config.toml
n_layer = 11
d_model = 128
n_head = 4
n_kv_head = 4
head_dim = 32
d_mlp = 256
vocab_size = 25888
activation = "swiglu"
norm = "rmsnorm"
norm_place = "pre"
norm_eps = 1e-05
positions = "rope"
rope_base = 10000.0
rope_fraction = 1.0
qk_norm = true
attn_scale = 0.177
bias = "none"
tie_embeddings = false
parallel_block = false
init = "trunc"
init_std_qkv = 0.0594
init_std_o = 0.0594
init_std_up = 0.0594
init_std_down = 0.0
optimizer = "soap_variant"
lr = 0.0169
lr_mult_qkv = 0.4
beta1 = 0.95
beta2 = 0.99
lr_head = 0.00785
grad_clip = 2.0
warmup_steps = 70
schedule = "wsd"
decay_fraction = 0.8
decay_shape = "linear"
final_lr_fraction = 0.0
batch_tokens = 131072
seq_len = 1024
doc_mask = true
z_loss = 0.0001
train_tokens = 300800000
steps = 2295
dataset = "wikipedia_en"
Each number is 128 + 24 x the weight over its row's rms, rounded and kept within 0 to 255. Layers, rows and columns count from 0. The size above them is the row's rms in percent of the matrix's.

# layer 4 MLP gate, 256x128, rms 0.306, rows 151-168, columns 0-127
size [104  99  95  93 107 106  94  97 112  97  79  98  96 100  94 103 107 100]
[[108 109 126 122  92 110 126  97 163 142  92 160 124 140 152 162 153 194 139  91 165 136 165 145 103 101 113 145 101 130 127 120 130 111 124 149 106 160 118 147 122 141 133 113 122 112 110 112 100 124  50 167 141 139  63 167 134 123 127 167 152 108 146 113 146 114 131 128 149 111 135 100 105 125 132  87 109  76 118 125 146 128 119  98 112 142 102 156 121 162 104 163 173 140 149 119 145 126 114 115 106 144 122 152 117 131  75 127 147 138 127 141 114 148 134 141 194 128 101 123 149 133 133 123 143 154 160 156]
 [147 118 207 155 131  98 134 145 126  99 186 110 143 124 122 109 184 148 152 103 115 120 111 162 164 100 144 133 102 164 137 134 134 152 122 182 167 100 134 136 112 144 125 106 114 101 149 117 145 122 106 126 107 113 138 130 146 136  89 167 107 130 125 186 127 114 124 137 114 122 162 144 111  86  89 116 109 115 134 111 106 112 162 144 133 127 129 147 122 158  50 146 121 116 146 148 125 120 130 127 104  98 137 104 143 120 120 124 130 133 135 141 156 103  94 134 150 132 107  95 129 144 104  82 121  78 163 110]
 [135 141 145 106 167 150 106 133 141 139 104 137 153 159 136 136 179 134 114 140 114  90 147 125  99 109 161 111 110 136 127 145 103 139 173 120 127 106  96  67 108 125 134 153 117 111 129 140  98  84 124 150 141 123 122 145 149  85 112 112 162 159 120 140 146 112 102  96 114 144 147 117 111 144  85 167 126 121 146 133 117 101  79 163 164 132 163 119 127 103 102 160 150 160  94 124 147 120 164  97 100 172 142  84 112 112 103 151 158 162 148 149 144 128 138 120 185 126 115 139 145 153 123 128 109 173 115  90]
 [167 119 149 139  86 140 139 158 156 133 125 157 101 159 123 135 121 125 125 109 122 129 101 117 188 153 128  89 135 163  75 122 119 118 120 148 148 128 127 136 105  79  80 134 134 136 162 118 104 114  94 155 149 177 148 157  89 163 129 176 143 122 141 150 147 140 140 183 119 126 150 113 100  99 137 119 131 117 118 178 100 153 101 111 134 118 143 113  93 145 134 128 111 132 127  90 119 129 137 101 162 146 153 138 136 109 157 124  93 114 135 188 109 176 116 120 118 121 159 113  99 142 131 104 139  86 102 150]
 [147 115 134 120 169 122 139 142 118  87 139  89 143 158 145 115 154 107  82 133 138 112 113 142 125 147 159 137 117  99  96 138 109 128 150 139  91 147 155 138  84 126 151 139 131 166 147 105 123 136 128 136 139 160 121 110 158 143  67 115 146 102 115  83 103 152 153 144 100 130 177 131 112 123 117 126 134 162 184 106 167  99 127 144 163 167  90 160 150 136 128 176 110 107 125 133 181 113 137 141 128 113 126 101 138  81 136  90 112 139  71 124 142 110 154 133 127 117 150 134 160 106  98 136  88 120 116 146]
 [138  98 131 100 137 104 145 147 143 137 158 143 136 132 167 174 144 107 116 120 111 115 131 114 109 169 129 141 156 130  87 162  90 162 137 112 108 114 126 198 133 138 110 137 129 103 139 159 122 161 113 111 131 158 150 141 155  75 141 156 180 132 157 127  97 116 176 125  96 104  91 112 120 143 110 105 136 144 126 153  81 125 133 127 148 127 153 117 109 126 137 138 106 108 113 155 136 102  91 111 151 152  84 170 111  89 117 114 136 143  74 134 159 144 151 111 140 152 112 124 115 104 114 114  86  91  99 157]
 [128 109 158 153 121 138 113 141 115 144 127 118  98 117 149 147 137 109 101 129 105 112 120 111 112 113 160 126 152 122 123  89 126 119 135 140 139 130 161 115  79 145 136 103 172 152 113 123 155 122 136 149  92 129  71 114 115 115 128 104 119 127 168 100 131  67 195 135 112 157 108 150 132  82 168 167 168 118 127 115  81  98 150 149 105 101 153 130 150 167 140 152 134 152  85  86 156  73 159 114 141 152 148  98 122 169 104 105 119 157 127 109 112 125 138 118 131 123 130 105 117 120 146 171 110 135 151 118]
 [159 127 139 123 149 124 119 108 158 113 140 157 157 128 142 169 145  78 141 162 170 128 139 123 151 163 141 136 130 145 119 148 128 101 165 142 131 124 113 117 133 107 106 107 125 128 178 124  89 155 167 121 135 105 120 103 158 172 138 139 114 163  61  94 132 147  77 142  99  89 113  84 140 164 132 121  99 123 118 157 111  98  91 161 143 120 135 135 104 135 133 104 168 145 108  87 128 110 118 140 155 111 134 143 157 144 113 151 112 109 144 128 146 142 138  99 114  91  88 124 201 147 148 130 127 115 154 125]
 [105 119 164 138  99 163 100 125  98 175 128 181 122 111 168 153  96 121 159 140 155 124 154  99 148 124 147 161 122 103 113 139 138 106 161  72 137 134  97  98 116 132 113 127 115 125 119 124 144 151 104 124 123 101 104 140 178 112 105 107 144 146 133 101 141 122 116  89  80 115 133 101 100 141 136 113 126 133  88 136 149  92 124 119 167 117 114 138 127 149  62 107 126  92 114 107  76 142 154 112 126 159 103 123 115  93 108 112  94 125 110 120 150 123 108 117 116 168  93 143 134 106 193 112 128 126 139 115]
 [ 85 110 125 104  84 119 140 130 146 164 154 140 150 148 164 100 124 105 114 123 132 156 127 132 108  83 153 152 118 124 128 120 164 153 164 156 165 132 160 104 156 161 137  71 127 114 103 104  85 193  91 165 158 136 105 151 116 109 120 115 162 119 138  91 124 133 120 155 141 128 120 156 127 127 120 152  97  95 183 167 128 133 163 130 146  80 111 108 111 110 115 147 110 124 138 125 115 144 115 117 104 156 115 144 145 121  94 123 150 126 128 155  96 126 112 131 132  91 106  93 109 133  83  87 136 101 148 118]
 [151  89 131 100 129 125 107 121 127  97 169 107 175 125 104 134  90 147 116 136 104 166 113 103 168 105 124 119 107 163 138  87 122  93 168 123 157 138 175 103  96  97 108 111 153 132 132 135 149 119 102  88 153 129 151 137 100 149 153 139 167 135 124 127 120 158 105 155  96 106  99 117 124 143 102 119 136 141 159 109 107  97 177  95 151 128  94 116 133 138 162 146 134 146 102 134 161 131 132 165 129 181 174 148 157 136 123 147 141 113 118 179 125 102  91 131 167 151 121 145 139 146 117  98 138 109  99 142]
 [140 123 135 148 144 126 146  86  79 138 136 147 162 161 157 128 140 126 137 127 107 169 139 143 147 125 103 123 142 132  90 132 161 130 139 150 125 167  90 116 115 147 121 142 146 129 175 114 144 140  96 135 147 155 121 117 158 133 157 144 141 133 120  98 135 112 115  84 147  92 120 145 124 142 204 133 118 109 135 157 128 136 110 136 130 168  98 139 178  97 115 146 126 118 110 148 134 156 138 117 119 106 128 150 141  71  70 143 137  68 134 138 176  95 162 124 151  78  89 118 129 114 118 164 162 134 106 142]
 [136 139 150 128 147 136 155 100 113 143 109 139 137 137 141 135 136 125 189 118 187 129 110 170 187 109 173 172 126 109 142 154 126 101 147 121  72 138 112 115 126 119 104 140 111 135 121 156 128 134 111 116 113 109  93 136 143 175 157 131 152 132 123 125 101 135 118 131  98 119  92 135 104 140  85 129  73 107  95 125 124 112  69 145 117  84 108 134 153 161  84 111 121 109 141 100  83 155 134 129 132 125 110 150 129 110 134  91 110 106 147 119 161 121 126 129 159 163 102  97 161 168 165 124 138 108 117 142]
 [147 174 146 146 143 127 111 120 101 142 163 160 115 118 134 163 120 132 144 107 140 102 128 115 164  63 111 141  88 121 111 186  89 132 143 142 133 133 172  92 119 146 149 138 143  92 103 160 142 179 101 150  94 130 146 132 145 124 117 143 147 106 198 110 133 120 103  83 129 147 114 106 111 109 132 147 136 134 103 150 117 111 141 135 111 156 121 129 159 120 183 116 155 141 122 150 132 129 183 143 141 116 111 125 125 113 131 119 110 109 132 103 146 151 164 102 100 179 166 108 151 128 123 160 163 148 132 107]
 [105 126 122 121 100 133 112 178 109 144 110 117 170 115 141  95 142 166 126 133 149 108 155 118 141 114 153 135 116 135 137 132 104 113 165 148 142 113 131 134  91 140 136 111 164 119 138 133 107 118 164 151  96 118 116 136  87  82 127 139 126 135 176 130  78 120 127  71 149 136 114 111 122  94 139 164 140 158  94 145 161  69 154 105 145 152 127 125 143 149 172 148 121  94  98 115 133  62 162 111 155 123 127 177 113 137 135 149 135  95 147 124 164 140 112 164 125 162 139 140 110 143  78 130 126 164 122 111]
 [150 147  90 117 170 138 171  92 121  64 153 140 168 127 161 136 136 159 109 132 154 109 125 125 123 151 123 143 128 124  83 101 121 118 111 116 164 135 128 152 117 129 119 149 168 142 100 107 144 125 144 107 125 144  84 125 148  86 141 129 152 173 164 110 114  59 125 121 106 131 129 110 128 127 154 137 136 142 128 187 142 119 132 169 134 145 161 119 154  79 114 134  81 142 123 111 119 140 132  75 144 141 113 124 130 145 118 121 113  52 148 155 119 114 119 100 114 156 129 160 100 131 121 134 131 135 106  97]
 [137 147 129 115 148 136 109 108 116 101 116 130 180 134 135 140 145 153 128  87 101  91  83 151 144 128 136 107 118  96 130 141 152 147 151  84 117 102 164 149 156 157  94 113 136 155  99 110 159 120  99 137 169  71 125 111 148 108 181 104 150 128 121  94 105  93 134 109 122 144 117 144 110 150 119 106 117 177 137 119 136 112  80 125 122 130 130 114  91 136 114 145 153 157 153 127 125  88  85 103 132 139 156 134  84 128 146 163  79 110 144 170 117  97 186 117 110 108 142 103 142 130 160 121 130 110 133 133]
 [111 130 138 165  85 105 144 167 100 137 153 133 148 131 148 137 120 145 128  91 126 122  93 122 181 136 132 132 119 103 142 150 130 126 174 127 140  82 146 116 135 203 132 116 133 102 152 118 147 107 139  96 122  87 130 133 149 123 126 114 114 104 110 146 107 137 126 157 107 109 144 137 141 133 130 153 174 119 104 117 111 163 152 178 137 116 128 124 140  82 131 175 119 138 138 127 154 120 110 101  97  91 136  76 160 131 162 142  97 156 134  96 101 137 158 119  90  74 171 162 142 113 127  83 126 144 118 108]]
# layer 4 MLP up, 256x128, rms 0.312, rows 151-168, columns 0-127
size [103  95 102  96 107 101  92  95 127  96  95 112 111 109  99  96 101  88]
[[152 127 136 108 138 123 138 152 159 146 129 144 104 134 118 118  92 112 162 107 148 144 139 105 140 134 125 154 141 128 157 130 131 130 137 103 116 128 165 112 143 148 110 128 131 101 153 132 171  82  96 125 121 116  75 100  98 156  76 139 152 167 143  74 122 113 118 143 127 131 150 108 109 149 112  69 135 111 152  93  93  62 123 106 155 129 108 188 111 144 127  93 156  75  87 126 108 115 134 126 116 150  74 140  99 107 118 138 161 120 158 139 125 123 123 120 140 112 172 126 166 116 143  97 135 121 115 145]
 [141  84 163 163 153  77 134  90  87 139 163 116 134 110 120 108 132 134 118 126 114 131 142 105 131 166 154 141 116 111  90 131 118 119 166 147 168 114  92  89 123 148 114  98 120 130 115 156 155 126 140  90 160 143 130 127 160 133 160  96 133 112 160 138 155  90 122 141 141 160 138 118 154 154  96 149 131  86 105 127 126 127 133  97  87 121 140 149 161 153 125 145 144 125  99 137 154 120 118 138 109 141 127 110 130 153 141 102 131 162 141 110  73 160 133 106 145 186 165 110  98 161 149 107 159 141 188 141]
 [139 140 107 108 142 145 151 128  84 157 125 112 139 103 113 101 148 133 137 123 106 132 110 106 146  98 133 134 116 116 132 124  98 118 111 104 104 122  84 129 109 108  88 143 107 118  80 115 167 126 169 143 153 135 132 124 120 135 129 154 179 142  99 163 148 158 147 130 110 173 139 137 146 106  94 128 134 126 141 144 146 123  83 138 154 142 147 136 129  81 131 156 137 152 119 138 109 123 168 129 134 166 141 160 136  93 105 153 162 182  88 143 104  76 128 117 155 144 154  68 174 111 112 176 162 154 104 111]
 [ 95 151 117 114 153 158 105 128 129 125 169  85 134 128 101 121 116 122 134 165 139 143 125 141 100 133 199 134 147 140 151 136 122 134 146 125  99  98 159 125 137  72 118 172 102 160 107 108 113 151 179 122 147  91 144  94 160 110 110 127 147 116  69 142  87 127  98 109 136  94 142 151 107 138 125 113 114 119 144 109  58 132 111 151 135 101 112 110 143 162 135 100 108 152 127 129 120 153 155 124 140 129 126 120 132 112  89 143 117 125 139 143 107 105 177 136 144 116  89  94 149 138  86 158 152 137 128 166]
 [126 139  98  82 132 169 112 125 111 123 141 131 115  96 139 144 116  74 133 163 107 110 126 112 133  94 122  92 137 110 141 134 126  95 133 115 106 146 125 154 132 134  67 121 155 206  64 112  88 136 100 110 199 118 109 120 121 115 144 132  82  99 122 125 108 153 138 109 108 125 106 119  92 179 110 117 118 118 114 139  82 125 141 118 116 142 128 139 112 141 117 138 105 105 117 121 128 134  91 143 129 128 125 173 100 133 143 132 145 118 112 142 108 150 118 166 103 168 152 103 111 119 133 114 166 128 148  77]
 [167 165 172 123 151 128 138 122 102 105 160 104 117 139 132 114 131  93 137 107 127  87 144  94 113 146 126 128 149 132  74 112 134  96  93 107 110 156 114 141 126  74  98 121 131  95 123 168 158 156  84 124  97 142 128 150 115 138 120 132 166 120 123 118 125 129 130 169 126  80 129 145 173 150 152 140 123 149 129 124 168 102  98 148 145 153 125  84  88 125 133  87 127 116 115 144 165 105  81 114 160 150 134 140 125 117 150 142 161  89 107 130 113 131 156  96 145 130 166 156 120  97  98 146  83 154 114 139]
 [159 162  99 125 137 122 160  99 138 106 105 127 119 144 113  75 124  85 155 173 111 107 129  89 118 171 118 156 135 129 144 131 113 146 114 155 105 131 126 127  95 112 133 159 146 145 132 107 142 161 142 169 105 107  82 148  91 130 167 178 120 107  92  78 152 141 141 129 128 165 118 156 106 109  95 127 107 166 147 109 116 135 128 129 115 125 101 162 131 151 136 132 158 110 133  79 117 130 138 144 131 169 155 158 146 183 104 135 133 107 150 146 143 142 142 172 118 142 158  91 134 112  79 116 127 153 144 149]
 [105 133 105 104  89 112 142 146 147 107 131 138 145 130 125  87 162  99 105 138 145 130 116 150 139 110 160  88  75 136 101 170 135 107  90 147 103 120 131 141 106  89 112  91 128 128 130 134 145  95  96 104 157  88  93 168  81 183 121 114  83 151 151 121 143  86 110 155 109  82 171  92 110 144 148 124 132 133  93 122 108  88  97 132 118 116 130 117 129 151 106 111 111 112 121 153  94 129 125 154 148  86 123 139 192 118 122 117 121 130 135  93 124 148 121 158 120 136 124 110 146 134 123 132 129 118 149 174]
 [161 123 122 153 110 130 165 143 161 106 140  78 130 112 109 153 106 134 134 154 105 112  79 141 148 138  81 100 120 138 161 117 130 113 121  88 115 126 104 153  55 102 145 111 128 125 149  84 125 138 135 168 126 177 156 122 142 149 142 136 109 143 129 125 110 111 179 121 128  88 149 153 172  98 121 136 109 136 174 124 106 128 131 125 123 119 147 110 130 101 137 154 123 162  77 145 143 133  99 165 102 117 145 115 123 173 111 156 117  99 121 141 133 156 123 105 148  96 161  77  89 123 102 135 102 121 108 143]
 [102  89 156 124 101 142 105 101 126 115 109  98 141 178 128 142 166 139 135 135  97 113  99 158 120  97 136 120 101 154 108 152 111  91 134  93 130 121 149 163 113 126 122 144 114 111 137 144 163 133 134 141 127 142 129 158  76 128 121 125 147 115 111 145  80 147  94 164 129 152 134  97 121 143 114 104 130 109 111 147 154 165 138 106 134 100 164 141 147 140  73 119 150  95 111  96 124 173 187 143 122 143 131 121 178 151 150 103 110 191 125 139 132 181 125 171 143 135 127 113 114  97  88 105 129 122 151 145]
 [128 111 136 127 142 137 136 146 144 181 141 126  99 116 144  98 132 118 124 186 101 122 146 152 148 133 117 133 103 119 139 108  91 152 128 139 105 107 120 146 155 140 149  84  50 186 122 169 137 127 148 114  83  99 124  62 126 133 137 135  92 112 157 139 131 153 182  99 173 157 135 172 124 140 110 107 132 126  92 107 133 128 146 172 108 135 125 118 130 152 123 130 134  89 118 110 163 145 134 111  99 104 126 126 132  96 166 100  95 137 150 123 178 124 102 141 117 138 123 165 111 120 107 120 109 121 130 120]
 [100 148 103 120 145 140 106 118 109 157 170 167 125 115 130 101 148 122 157 111 135 170 129 149 107 163 136 125 120  55 125 175 127 135 180 124 125 131 162 153 154 123 125 105 123  92 123 104 103 137  86 111 105 131 135 131 113 121 129 145 168 169 120 129 132 149 127 146 142  78 103  89 100 160  99 144 150  77  94 141 106  95 117 103 122 161 127 147 190 129 126 117 134  81 122 123 159 112 103 123 123 114 118 134 104 155 128 111  96 109 158 122 138  93 113 140 157 106  99 131 128 118 120 110 133  91 115  82]
 [105 107 124 155 135 112 118 146 114 139  88  93 117 175 134 155 139 137  98 142 100 129 138 144 164 109 168 104 151 123 147 109 145 123 120 121 138 120 117 145 184 160 149 137 144 102 201 119 180 128 133 117 147 139 146 145 143 132  91 119 114  90 116 102 154 155  63 138 164 103 149 113 149  86 140 107 159 160 118 115 143 109 164 153 137 129 140 101 125 119 143 128 146 173 152 128 116 134 129 144 152 157 125 105 126 137  98 173 117 125 127 153 107 166 138 126  84  88 127 133 125 147 123 132  97 103 132 189]
 [113 140 145 195 117 101 117 104 110 117 147 111 111 118 183 116 135 172 129 117 120 157 107 140 130 107 122 136 154 115 121 120  99 131 147 145 137 114 140 124 109 156 116 171 125  85 115 133 142 158 164 127 114 136  90 130 143 127  94 107 134 132 126 161 127 125 131 171 126 125 175 134 139 160 131 128 146 158 133 146 112 154  77  90 135  86 140 125 134 115 168 128  60  88 132 115 116 101  94 136 120 149 147 145 163  97 142 130 104 135  99 117  94 152  99 169 123 104 180 154 143 116 134 106 116 109 145  65]
 [191 127  91 122 121 146 154 138 148 112 118 145 121 163  98 139  93 134 113 106 142 109 166  86 147 170 142 120 126 119 118 108 144 133  92 111 138 130 136 180 152 143 113 123 124  85 126 110 104  97 138 121 144 119 107 136 143  98  97 155  63 151 161 161 118 111 109 145  85 153  86 129 133 140 133 146 116 123 132 152 133 129 129 117  98 144 150 111  69 189 116 116 130 145 125 149 116 120 117 124 102 161 125 123 141 112 138 148  94 132  99  97 120 141 187 150 183 132 140 136 138 122 153 144 175 134 166 129]
 [ 89 150 134 161 161 149 131 136 111 134 111 159 123 151 145 112 119 119  77 108 153 186 122 139 109 159 124 166 144 112 112 153 129 131 157  97 120 100 145 159 118 124 159 117 145 152 113  75 130 156 148 135 132 137 170 103 114 126 162 147 137 132 158 118 106 114  94 107 125 163 139 162 109  84 127  95  97  89 167 178 158 143 126 112  78 117 132 111 123 148 176 135 150 143 146 125 126 136 121 103 155 167 112 122 143 164 136 159 158 122 135 163 134 151 139 135 132 135 141 111 151 112  71 114 125  88  96 139]
 [ 76 146 137 105 158 106  69 142  64 123  86 151 138 130 172 153 109 128 159 116 106  69 140  82 127 156 185 137 129 143 104 168 107 174 112 118 154 120 112 134 144 145 143 114 145 159 110 146 141 122 144 126 115 166 155 111 158 157 143 116 159 102 109 121 116 109 100 120 152 165 115 121 154 146 114 147 123 157 115 120 129 150 149  84 104 148 139 125 106 152 129 117 159  84 170 132 122 114 140 166 124 127 111 158 163 118 146 148 117 137 144  98 146 151 152 115 142 105 145 133 140 144 134 115 157 115 155 122]
 [146 137 159 131 162 148 162 108  74 132 134 128 132 155  89 117 125 122 147 156 120 104 108  99 136 111 130 133  99 127 146  91 125  99 143 168 171 140 141 124 125 136 119  79 195 129 111 159 126 130 166 150 115 150 114 145 156 157 109 112 122 164 106 119  77 126 135 147 129 132 120  62 152 144 110 122 120 143  98 152 107 123 143 139 140  85 110 153 147 150  69 102 102 149 122 134 149  89 108 120 148 139 118  89 112 151 137 151 134 117 113 127 122 115 137 145 107  98 139  84 155 138  95 121 178 128  88 101]]
# layer 4 MLP down (transposed), 256x128, rms 0.296, rows 151-168, columns 0-127
size [112 102  98 103 103  97  96 105 116 107  91 106  93 103  98  99 107  91]
[[122 144  93  64 138 131 167 147 121 104 144 141 113 163 107 142 126 169 112 100 161 124 164 110 109 132 105 123 115 108  94 177 121  71 161 144 121 107 143 120 129 142 162 122 103 131  95 131 118 116 112 163  90 125 121 116 141 142 160 167 149 125 141 111 143 111  74 186 148 119  91 117 120 139 152 159 123 121 148 122 119 126 122 107 139 115 158 115 137 143 177  83 114 130 145 126 151 152 148 170 116 129 120 116 153 120 118 109 108 155 103 159 108 111 117 171 159 135 118 109 140  81 151 147 177 150 109 142]
 [ 96 144  71 137 114 173 114 109 121  83 125 170  89 111 125 151  77 142 149 139 115 138 135 124  90 139 113 103 117 117 119 165 132  85 130  93 137 170 175 116 171 125 153 122 120 104 149 131 104 152 172 153 125 116 130 121 120 105 161  93 110 130 145 112  92 176 137 127 158 109 112 129 136 174 156 149 164 141 136 135 155 114  91 136 114 130 116 158 160  72 124 118 111 140 117 126 117 126 121 109 154 135 143 113 110 108 132  94 151 167  98 145  88 161 166 122 117 102  98 143 141 142 114 106 138 125 103 152]
 [ 89 161  93 107 160 130 125 137 130 155 104 123  92 131 102 105 124 134 124 123 150 152 150 154 156  82 123  93  93 126 138 137 109 145 151  96 120 144  85 139  75 181 129 120  84 118 130 139  92 104 167 186 186 123 135  93 105 120 113 103 120 106 131 113 110 121 117 168 151 124 117 127 173 106 112 140 122 121 171 148 139 120 130  96 105 128 124 142 139 129 138 120 113 114  88 134 124  86 117  90 109  99  93 121 158 137 131 100 133 121 136 132 125  64 102 184 165 131 140 139 134 110 128 121 136 138 132 103]
 [122 177  79 156 141 123 136 182  90 130 167 160 122 108  86 133  97 128 122 132 144 158 163  99 107 134 145 123 134 145 172 114 156 122 178 117 120 144 116 108 112 142 163 147  92 132 150 114 152 128 133 141 106  71 124 112 146 110 150 112 162 133 109 158 119 135 142 132 139 121 114 140 177 148 141 129 151 144 121  95 142 100 122 113 171 106 169 100 150 102 145 129  65 101 156 103 135 140 121 141 121 126  98 149 135 154 122 109 118 187 129 115 104  80 130  98 124 116 113 136 131 172 137 125 133 123 118 171]
 [142 116 118  90 148 122 164 148 115 166 138 100 127 118 130 148 149 146  94 112 147 129 161 112 151 164 141 124 115 102 108 115 130 139  91 119 176 116  69 102 127 108  96 100 135 113 118  91 152 108 132 128 116  91 102  88 126 118  88 149 138 119 123 141 169 104 116 143 160 128 161 139 148 129 135 133 145 137 142 135 136 125 113  98 124 140 101 120 148 120 136 172 135 197 162 166 139 113 148 131 135  90 162  93 112 142 140 155 123 153 143 123 136 138 105 132 178  68 100  99 171 113 116 112  86 128 165 165]
 [122 145 143 124 129 131 124  88 100 138 162 124 146  79  87 115 172 157 146 155 180 126 139 129 159 109 152 126 116 132 142 139 108  75 106 114 150 123 168  83  96 142 121 106 130 154 143  99 171 101 192  89 123 126 124 108 127 126 146  92 115 133 126 108 146 126 123 137 108 124 110 110 133 123 118 150 157 143 123 147 117 163 139 146 114 126 182 137 148 146 147 121  91 126 135  90 116 172 161 140 131 110 116 138 144 167 163  94  87 122  95 136 154 113  66 127 108 137 127 135 114 142 133  96 152 104 174 122]
 [ 65 151 131 130 143 137 182 102 159 133 115  74 106 133 126 121 168 141  84 118 140 145 114 156 106  85 153 124 151 139 139 118 150 147 102 133 137 107 137 124 112 125  97 178 128 114 169 146 113 119 106 138 132 135 127 120 107 130 150 107 126 137 136 131 135 172 145 160 132 127  83  96 119 116 118 113 108 134 114 125 136 159  96 122 131 106  92 105 121  67 142 148 136 147 143 151 161 127 147 109 142  64  98 150 151 160 181 161 129 166 123 167 133 163 133 129 145 111 153  96 142 120 144 117 108 140  74 123]
 [110 167 115 126 121 163 109 122 113 117  60 100  88 125 152  83 134 122 131 109 101 148 136 138 155 167 118 128 121 124 118 113 148 137  99 128  80  99  86 133 121 151 134 146 124  73 108 109 165 132 167 148 138 148 129 124 147 108 102 130 127 110 144 137 137 132 132  63 134 163 119 130 157 104 149 162 134 144 102  79 102 139 166 121 158 117 168 135 132  83  89 101 122 149 171 123 133 104 126  66 126 113 138  96 134 134 131 117 121 102 140 117 155 164 137 137 135 116 134 112 119 106 163 156 144 114 177 128]
 [ 82 137 128 112 118  88 168 115 111  84 160 169 153 142 172 149 159 148 102 121  95 147 138 101 106  97 158 144 137 149 124 153 122  77 112 148 107 122 130 157 121 167 130 157 160 136 117 126 117 132 164  87 124 150 141  78  93 159 115 110 120 130 143 125 138 141  75 123 112 116  84 124 160 135 117  90 120  96  82 148 127 146  97 141 102 133 117 129 113 128 163 111 173 167 109 146 155 119 136  91 140 135 149 139 127 102 116 118 162 146 113 117 154  97 168 116  88 106 116 112 120 123  94 125 104 125 115 154]
 [120 161 139  95 135 140 114  80 145 140  89 140 111 107 137 162 137 137 120 198 113 108  66 128 122  99 110 140 125 126 121 119  97 120 100  81 105 128 148 107  73  82 142 151 174 136 119  95 131 104 175 112 135 169 109 113 133 144 143  66 136 102 149 122 117 140 148 120 138 115  97 117 153 131 127 126 174  84 117  97 133 131 135 113 138 143 130 109 151 149 130 105  96  82  98 142 160 140 168 147 132 118 104 113 117 118 133  99 108 146 143 113 162 123 132 123 105  94 139 129 114 121 155 174 106 121 111 131]
 [107 117 126 132 158 149 125 129 126 115 107 113 141 101 124 133 158 118 145 120 128 112 142  91 131  94 142 152  93 105  84 148 145 133 126 136 132 133 116 177 166 169 167 105 159 117 113 135 130 159 128 168 111 134 116  99 149 126  92 117 116 121 113 151 109 137 138  88 130 135 143 133 111 142 124 141 100 148  73 167 167 110 110 207 158 133 132 150  88 146 129 133  92 111 120 141  91 125 109 110 122 111 162 127  83 139 150 179 127 123 147 151 155 164 169 151 144 131 135 107 105  88  93 137 103 154 144  79]
 [128 141 145 141 148 139 117 125 167 124 150  97  84 100 138 125  86 138 117 107 116 136 170 141  88 144 108  88 120 126 101 151 148 144 136 118 128 162 158 111 123 108 120  90 110 127 144  70 139 128  96 123 106 118 115 118 115 123  94 152 148 121 121 125 149  98 113 138  88 106 160 109 120 144 138 128 110  94 110  94 129 143 134 118 150 106 177 147 158 115 127 134  71  94  95 151 127 129 103 145  91 132 154  78 117 141 111 100  73 100 133 154 134 141 122 131 159  95 144 158 121 107 160  79 116  61 131 146]
 [113 120  93 121 155 112 152 135 138 176 125 162 124  82 121  88 136 119 159 120 156 155 106  99  97 127 125 120 102 120  67 179 143 118 111 132 136 129 129 117 169 129  95 111 125 139 125  92 132 135 135 154 108 113 111 103 123 124 151 179 155 159 132 135 118 137 140 106 104 151 118 101 138 129 114 153 147 102 140 139 118 114  95 116 171 128 181 140 178 150 156  93 117 106 107 127 143 142 163  96 105 166 124 135 159 162 103  66  81 120  90 125  97 128 105 121 137 125 144 118 142 117 162 101 147 108 155 101]
 [120  92 145 192 116 125 126 104 174 116 118 205 140 174 146  99 101 122 138 113 142 125 138 106 133 150 113 170 144 145 147 123 166 140 119 129 150 101 121 123 142 155  69 129 151 126  88 125 113 143 166 123 121 138 113  76 111 105 155 138 108 114  92  81 147 123 131  81 137 118 135 108 138 162 132 144 168 148 116 103 131 135 134 146 158 146 137 139 101 124  94 121 102 129 136 104  99 142 156 133 150 112 112 150 144  81 130 142 161 137 109 136 117 138  79  82 125 131 119 105 124  85 108 147 133 147 157 107]
 [122 151 129 113 139 158 126  91 154 141 135 115 128 123  90 145 140  93 102 118 114  97  96  91 107 129 149 119 105 118 131 156 158 101 128 125 139 111 164 110 163 118 148 166  99 153 140 114 127 141 135  90 131 124 123 137 128 176 145 136 168 120 137 102 101 149  88 180 106 135 133 120 140 118 106 113 122 125 183  93  48 139 122 161 122 125 145 108 103 154 121 130  98 130 159 129 137 143 111 144 115 139 126  92 133 120 149  96 159 113  93 140  68 101 155 116  64 110 150  89 110 147 116  91 145 136 144 118]
 [152 109 121  98  82 148 173 145 122 149  76 136 125 153  95 125 110 116 153 155 124  88 108 109  99  84 157  88  94 131 148 133  83 143 137 167 100 152 112  99 137 131 122 108 125  79 169 148 148 136 121 152 106 111 114 135 129 176 103 103 115 106 132 144 116 162 145 121 146 140 166 131 139 120 148 127 110 134 125 122  55 132 113 107 133 137 100 156  67 158 122 117 148 121 133 134 149 103 109 145  98 133 148 123 138  72 134 143 111 140  95  92 121 133 140 112 142 103 136 132 154 132 148 120  89 151 169 137]
 [143 138  89 116 151 161 135 124 125 133 129 102 167 130 151 108 155 122 142 174  89 142  94 118 149 150 169 106 119 110 127 124 157 116 146  91 127 135 127  99 142 112 109 134 114 136 144  90 112 121  97 119 140 141 124 156 138 149 146  96 134 146 130 104 105 104 130 178 124 156 140 168 108 132 142 112 155 141 158 114 157 127 150 108 152  83  52 172 140 163 110 110 121 152 172 144 132 115 159 133  71 123 132 104 107  88 182 114  95 115 157 128 141 128 120 107  94 117 150 101 136 171 142 135 162 120  98 120]
 [136 146 154 123 109 113  95 142 116 122 144 137  95 141 115 123 134 152 148 110 110 139 168  90 180 112  82 160 124 120 107 123 106 124 183 133 128 166 156  83 116 157 161 101 123 137 121 132 151 118 180  90 117 118 140 103  96 153 118 121 100  67 141  55  85 147 105 104 121 101  96 130 125 101 144 181 155 119 127 126 124 127 155 131 100 147 166  95 135 127 125 143 124  88 145 141 128 143 137 136 130 141 122 128 136 117 125 131 124  56 164 155 128  99 122 123 125 145 163 136 137 151 144 109 120 120 138 115]]